Weights of a small GPT-style language model, trained from scratch on English Wikipedia: 4.49M parameters.
Each number is 128 + 24 x the weight over its row's rms, rounded and kept within 0 to 255. Layers, rows and columns count from 0. Numbers have three digits each. The size before them is the row's rms in percent of the matrix's.

# v: layer 3 attention value, 96x96, rms 0.0527, rows 4-31, columns 0-95
# o: layer 3 attention output (transposed), 96x96, rms 0.109, rows 4-31, columns 0-95
# q: layer 3 attention query, 96x96, rms 0.0748, rows 32-35, columns 0-95
# k: layer 3 attention key, 96x96, rms 0.0733, rows 32-35, columns 0-95
v4 078:113124105146139139105116135127103145143150103076106093138173110104116093096093161117125127124122105164104096153106128115122106117107055073155110144140144116161099129158074135121133157156150139130143171140159162120103162099137113121114150109109109147149120127116119157106134176152128122132
o4 086:155098161124147116137145107117105111122147111128145114148112137130118133159156111106166121133192172110093163129116104145142140132146143122068164118165117160088101131102129114106114137150139142203141133151173113116170100122142126084139142159133137125134119128106122167140162164132092123137
v5 086:130142127182179149131126089106120111145113133090160062147123134127128102128114127104150118143143107055139127166125139124123119134126148139132099141153143113109095145153121134151137109111126091123132133113171159128160170073153110096112159091144143172149117125135111111120140171124139085136
o5 095:136125181127130152128126095127124153133111149114124128116106131125190134099139109099143181152114163125103145132141120166163138146121109144130099126177143133128138139129136147150124118153162141203089092126124109133115131119167137079168138127142116154119098158142123181130138146171121080151
v6 107:136133124106128151144136089104142146153150136166189108121096130120121124122163153175128144131135149108142109135127129131122150142164130199100156114162092160142119121127133084118144131114136140121145081160137136115137099117170154138148133174133139113117068098154130114163105077128104144164
o6 102:134163106122141136110107173147150156141135139121127133093149136137151166110111142142106114139088099134138105119145157118131119104130108129161107132114148127155151115154136112122131153092130120015165141126077099125070119141107155107129120104138134109077142145165159110129115114127137122153
v7 092:128166147147123126137092129138123147108138160096094174142129099129109116075151129139106126111135109123103123147159094099139144111142169035114112104140128163156098129136121089148128088095156131132135129099124174100189138117148133093158124141145115123151113153129116106097143125135134116135
o7 096:145114101127155145124125101146131123105139129100102137067102085131134143112117136172134120096182118179127162087159094117104092103141097122123129130128148158146113158109154146159158168089147129159099109137101109102133148077156134129129135159148100116106105119164109132106106132135120153162
v8 086:137128141100159170141122154075134121124128124111068158145144114141117136136119141129133115112125164126099127156145110120103123122134160096102093132071132152138109135117119115145151091108158126138108178123107126094160171128080134154143154121128068129141107112130109075104137179146155094127
o8 093:112179135122142112134152076136135118114126132132126121127123093105122136158104117166143113116153178160142164121162092110135101141137106104138117131107113129130128120122116133104135142149124090199093117150104106125148139142169174179131166105099113119136097098141136179153092114159090099135
v9 090:103153123110141152143136118127147109139160124103066108134155101121140093146107161147094140119133124141134059162126142116108120126099095122131157160119120155161151092146150124112146151168126107124127155142141173156064146121176122137112173121097152118147154079125142113109141114102146105126
o9 095:143158136103171144116179168107138140182143146118133107163128128124137129115150186118122113139167098121112126126135118177172146119146149106132151122150106166101113144112113105121099126117146105114132129138142142147141104181145184132164120103139108082092108159098148118158128139117088096113
v10 112:100125127109121151134112139090131137111112114130150126126119101122203142148140114156136142083131115070132140145121119145125145151116120117125134132123079145130164123118155094117161142121086121122098099102111163183166123165155140133160147155145181140118116116160110080137093170125148141159
o10 122:106178078116126148122105114115165132121117108117109136167169115103154143107061125181162158116086123125101142144124134189134140122139084152168116164100128112133125149126118098119148114099145178096129111123111170159129155139114114134147155124122128123106103127158129112123116114137145171132
v11 065:104161073162159133148120150146144131103114099091135126123130148096102138140125106117160098116117099147124114141094178157166121127147124128137145140154137115071106179131105139127133131149077117120164147142107145126127141121123106063066099134113108116167161136126109127150125107126152114091
o11 071:151126170141083115131098106130123109125154142157158127121104128138106090102156132077149137105124095121117105142179140137138152124128125139087123123121080127097108160132135146134115097125134125202090091076121111141166125122166122091148108119128171133144126159131101166156106147153141117144
v12 086:121113109090130138164116141108137099139117168113133150123145098071120140183174144129114130123132155096123176111103101127132152175074110139083102087104136097126122096139126130090104156122178137128108124173134115132173108133116134141156148128144137131130152117142090108122146113111140098158
o12 094:066146127051174113128111129143163136136151119135087099111126154124147107158118129124120147177134145143146126129129125151126096127137108184140115168112128079086119103146135104117145173138147135146154114113103130121119160122091089156131163110117127130089141122143154132129093170154123116135
v13 095:120131123107145155162114131147124143144136123100088091118138140094109083126075127146136160120128130156122126112143094128118078128112150117097121117174147145142127131109160123070131106165096146129125114116131131171180104130159106133090175130124108102167150140176130124097170121171131105116
o13 104:124113139100126163143095133125137150216162180145128121152132104121109151125147152104119133135109130143158168119141108145087122110191139110115100142129127136116097144120146142087126166127142112180086122144095157114129159141135149160146096161136146126082107154147151136147144138136111139142
v14 075:148185138148124202196165080136105129115114129101159086153122136118141099124133109103142128139155121142152112127155157155098115100174110134150121160130143158151157114139114132163131130127093107130130163109154122161113135134135118126142104114085149119140082095126126132156114148094107109137
o14 074:161160150163092151093133126127145187115114156136134108152102126137138122080165155092142137116124146072118119133077126140098157134115106073120139149148111135198155130120153145135130098151127144105099155138139108140109121133159150104143142107168109119120099161125107120117148135100107091133
v15 083:150145138121185119154166127142117139105113115115141105127167176159146079151120114138136126138148133113134141120135153129140140131140124102107151117135093131123082089104131148181132144094092148131167099099151095171178186108115133140094129118124125160116161119105119093125111121103114144079
o15 097:133177124147123128163114149100153139108140157126137132086120117109110127103103109076139130160114143126117158123073108125137150120117142097152121136115123106127104138186137137126118065146129168141082139124106144124068158110116142107147128113154097107120087127119129115093159077143166096140
v16 068:154106123089118103144150132101138132127126123156193173136131134121150159125159107082075124160111158123133131175095119120112163118130072122150133104147126125174123108148099102160113148140156119129134095156128129097127107120121149143161095153146169174117074120134120124127118090147128131132
o16 068:124119090100163126123126129136120106113091081126109114095117115139119111137124091145155085124146152111116124166072162134135092122121094166105154134095154113128115099142144102151156137122114134073175145123126109133123088108077094091118165122148133112149139105164149103108146100100146105104
v17 075:113136103140155155144136145118137113116099107156147114113152152122125179124127093117175098120131105125129130128115113185182140149137141150157143123076134123094152175108106143151133106128072130129137127206120129138099131098122128107090148135135078153114126130122120124141147078104167129131
o17 069:122146178146102097138135088133138112127110131082156139125120131127170112089167137104164129091099135101095087128190150138119156131130120135124113136128090109139132114173128128144143117116102146123122094072121123135154129131161111161126085133101178143152150139094129149128079106132136095150
v18 080:130162145158138113197133134166115125133102126097149128128116171151120131148124139140129129128157149097110127144162153108109165138157087112152099123143145140136095142157129080167144164148091098136125109101152118109143138126093107127112098098123168117137160097106159118150163147126106106064
o18 083:126095117086139115102130126113124121067125107154151123128124148123120098119135103106147085122142144097138179175090106119148163133123101127148156124157166110121107121148124150170107121162149105121079146142131140117109154114129084078168107113165108150155087094142150129106161138150139108117
v19 082:140124126117129150179085103127117120149149154108103134125146134097119103176134157117109113124143131102124089162131159137111127141154163156103098108147114116129137139165135133099087081125116115124090119151132106096163057143086123166159118093137145124155185139120157120151162132136130106122
o19 083:094100106087117128123106150131122122155138165146107142142116142116120083152096148121098112156111093139175132133134132149184088127130120130143106137132125080138120111125095170130154112140202084166120114156148129113115139117145150150122104110139137111097104135177138172164129153140111117096
v20 093:094161111130157148115142159126137167124113114127124100087091150148156112062159085123185096143101116119112086115134142158120123135064155176123116101162120143116107125106158093113135147149111155114144136125109112148163160157148142124119153133147175151125139137152127119123139110112120144152
o20 102:120131123152090108130098093124140133156110145105117123107136093102109131120097089163180144118042145124123079125099129168114181120127109132153158117124131135137095149144127106103114112132154155139100108126130126134117180137105133093146122144119135135104102125113121110178109095134160172100
v21 093:126135113144100092124123136123152115121153080160106168122120161179115152095083145135137143141094134130123112123131095094139128118060135159153116147128122108120138141162123113113095124158134035133115144131158111078125103140137123145116154090114137149113168128114121122126132133141084155132
o21 094:116110162133143112142130127135062117105111093129151107156135120116126117142152126116106077126122172146095122173132155153149116112116132112126153156152149138093097123079108145148139133140174133155102167152143179103143119118133103132108080131166092154157142106075138112138146116109143141093
v22 092:112122130126155123127131143139120086095107153103144145111109146160081068142136133113148109100143131119129112174120176137108116130108143149091156068099122147106126119092166113126122140130120138133149125144104095159149137137164123147079136148112151150156127164107088111102139201108110119127
o22 097:133155142148108151129097147133128125167127201114113143109144141100093139109097111116153142145111124201132122113126105110129094097133128108193123117126105119113134172136121137147123078141097130095117122127130104167095167142114137130147115114109117107107096173150083104158109107157136140119
v23 073:166085138152151091116138110101118113125091119170140098126147133142094143135143178153100157134120176149106136101123143140114144137108106133118139147131102128166118076068148118167083140125137186141169134122104109115098114091090152156150140132130085111117147139107142134146141132143135156135
o23 081:149152104130129122103141145135105085136095120144112120110147157137108131148141088130087122157147178156176109086114120078127130123124167124136135132170124112147137105180082118106110118118105113071149140152107103094121125128103091139095152122106139110109132088132167139105140114118181109135
v24 087:134122091130106159123110093115128158152176145107130129133128105097107163164162162155127133133144114175134108154115091138158123089133121096169131131145091129120102138147104142149122127155160118122125163152126147113063125113101104165141079087107107142123089113108141148165139101148144143163
o24 101:116136189112101102124169124152109134134113101145148127143109125149131095159151177131107124139165104096087155110136111145151151165135152123083118138111139117130120109118124164108134118135131125115161108105160108114164062122167154117097146143125155094095146096124149161142113177117093100134
v25 086:124164111165132085141114121108112143133148150121100104123152133133138155126073142143144169148148101114132142115108109106145121110101096096166109173114119104109116188160085112129135146117123060121090148100162137132066093103098099107116159115110130110127167137127121130119148115115119134130
o25 096:122100186108134113134127112100094129106130097139156130174124135143159121128174155102110114104170126119095140167115139147147161147113151140080146180168157131103094117094133159134111115155159139149124115109146162119172099116165101154135131151160132176162118117099147128121142144125114141143
v26 079:103096096088143128120152114092116176128115149142121107116091133098108146096087124147161129131128166121113127167084152127114145093128113140096123154132181114124121127154101109112108125136117081129087149134123119153112070108071123144116152152096081102134088139116141139102154126116122148148
o26 073:133158151127130100113120086111120132115090181147150105118160146168120140137173127116123109112136152146159122166097139099085167112122136128100117137130154108127127076131130131133119114153147136153127132107157122113162096140098135164130134146099195110164150153165167137181123151100136150100
v27 095:137139133120121148153115135142124162150125095117084144126163091109185148121128083118150143149093107167118126069135122124111140138135132091150088158159139125144126136123103120119133114124086134127131119091130145172129147152135105082099161131155131117129181100157120114107137063176141133110
o27 092:129087115099135124153137114092138126113135083135143124155109082130119110145142119146149119088146151072133140152085145165112175139159107149097141148125133146133091130141139101091112142132172145208097114136140162121157144098137090125141129166154134151155119104101140120119138146116164145132
v28 091:155162132134145134147105123103128106140117092093113131180134121093109122165135141131105168135114144149123138135153135129115135129174122089166162176143119109147126044098145143151133169131172109131149117085169133165084158137163133096122153127108152121157123119116136152111124128134148123144
o28 093:140113119154146155110184173130128137120147133148143113149102107176113120100176141128116147172178128110092172091093106161152121138102147159084105162122138154126121133140129140112100176119123113092113104167110142147128146153159131110132170114157126106130115136115107113103148145114149096157
v29 096:114131132139170106143142132123129152122105130113087084123155173150108107153092155148125091118162144126109103183091111123120108167079108113125142085177078123117121148133117154135133081130084118126135139132112102151118133141101128155127146107121101140153145116099186126140139163115122140085
o29 102:126135114155093138124120142107138123174147186113143145153143138113126110108077135073103118148101112158131163148147108092171130122128171115147153106132116101099086149144100152122127114145115153134117136127127132143130109133129215149143101125102121107090103110113127170153143111141099101104
v30 097:139146133139106064132173131145123104110092126107114097143189167188123093098127121097112119113164134132120157099102153116126150148106131094113159104125104138145128119072116131175119107129121138133160155123102152121165170139114124150167109136118106102111129109100097118113114116106104132100
o30 110:150155094131124146115113132116117101107130113109099092103140156113101119099117118090103122123196180143145104124118118075120128108136148094138188110134113128104101146156121112148132103129096163132104168111102093132093143089127159132109130095149098135110135138096108162085151097145127111119
v31 084:105100139132116149146115088131111088121131139161141120115121116129147128164119122137099137120090143060141111096154127113146133103146114116169145163156122100137162110133103100135075134084124143144159090150156134126086108070137132118092104114121104079123091142132142125138072145133100115147
o31 098:177164119167136122168149136138123134119154138119121111165124167163179148106178142117121113112099122118114131112130159121134097090113127137150108167152128129175134114109132162146137116091121098074104143115115151119099118102134039109131108150150126130150123156145144126109132150101153138129
q32 214:152149098151153110125156150116178136145163153097113117091109117121143184138149100136150145102160107123169090143137162117164084129128108154168106133105156094157118103112104148135157109120114155175152110107099151141119153145109153162111133108104143125156146157112150120105155116100110141162
k32 111:158118103135142120157169160116159146185155151115129125118115107112146128140154114130177138104152110079171123148139138097144138148092128158152095153112135108165108118098096145116139105101129140187145101124100158140161150138125159157111104119102146113164108151104137155114158106095103118157
q33 049:122096133146100121127123124106160083102113148130150143157152141172118103110117095103056097139136116148126159089140121169120150128148133075102113112148105141142112136135130102095119102161113121100161162164152179134120142109117102118105139157131106149117148081091132131109101104136167127102
k33 148:156150093146142111139161147115185138164163154102110111099116116107144168137148111139165141101160104103176092136136152109156109122109113155171100137106141091155113109114104152142151108111125151180146106104096144147130147151102145154112124094107150119153140160119148146114159118098104145158
q34 065:094126120127118158136128147152068137144098094147128133137120140134107109108094162132158118124118162107097151139122068105124141145080151119128134111100095137111144142118123097111101164092169108105091121142164100126162101119200122143103108158127105083119100146124134155151141136098117120112
k34 093:112121183099100134124090107151075117098099099149147163156122143154123099131119164111110111156106156152075156116121132159097146149133143125100158108144119163102153135151140111123119161131127094079093126137150095122114110101144114111152146156154112127099119113139122101162095132159157114089
q35 085:140162102174114108098140132131173129148147128107134110114101117136136198127157108107161149110145115123163089127104158114143099149127109154163089153101155077165124112109106145153153113116120153187124125084115157133124151129106153135104151102124143098159152152148136122122140153110110140162
k35 085:160119095136140108172185171115181136190138163106113140111117102109144120141152122140157131103148113083152130135149132085138144133092114144146104142127126105143101128113094124112149102103133136176160102145106162132156137131128170151128106130097147104164113152128119167117143092106119099142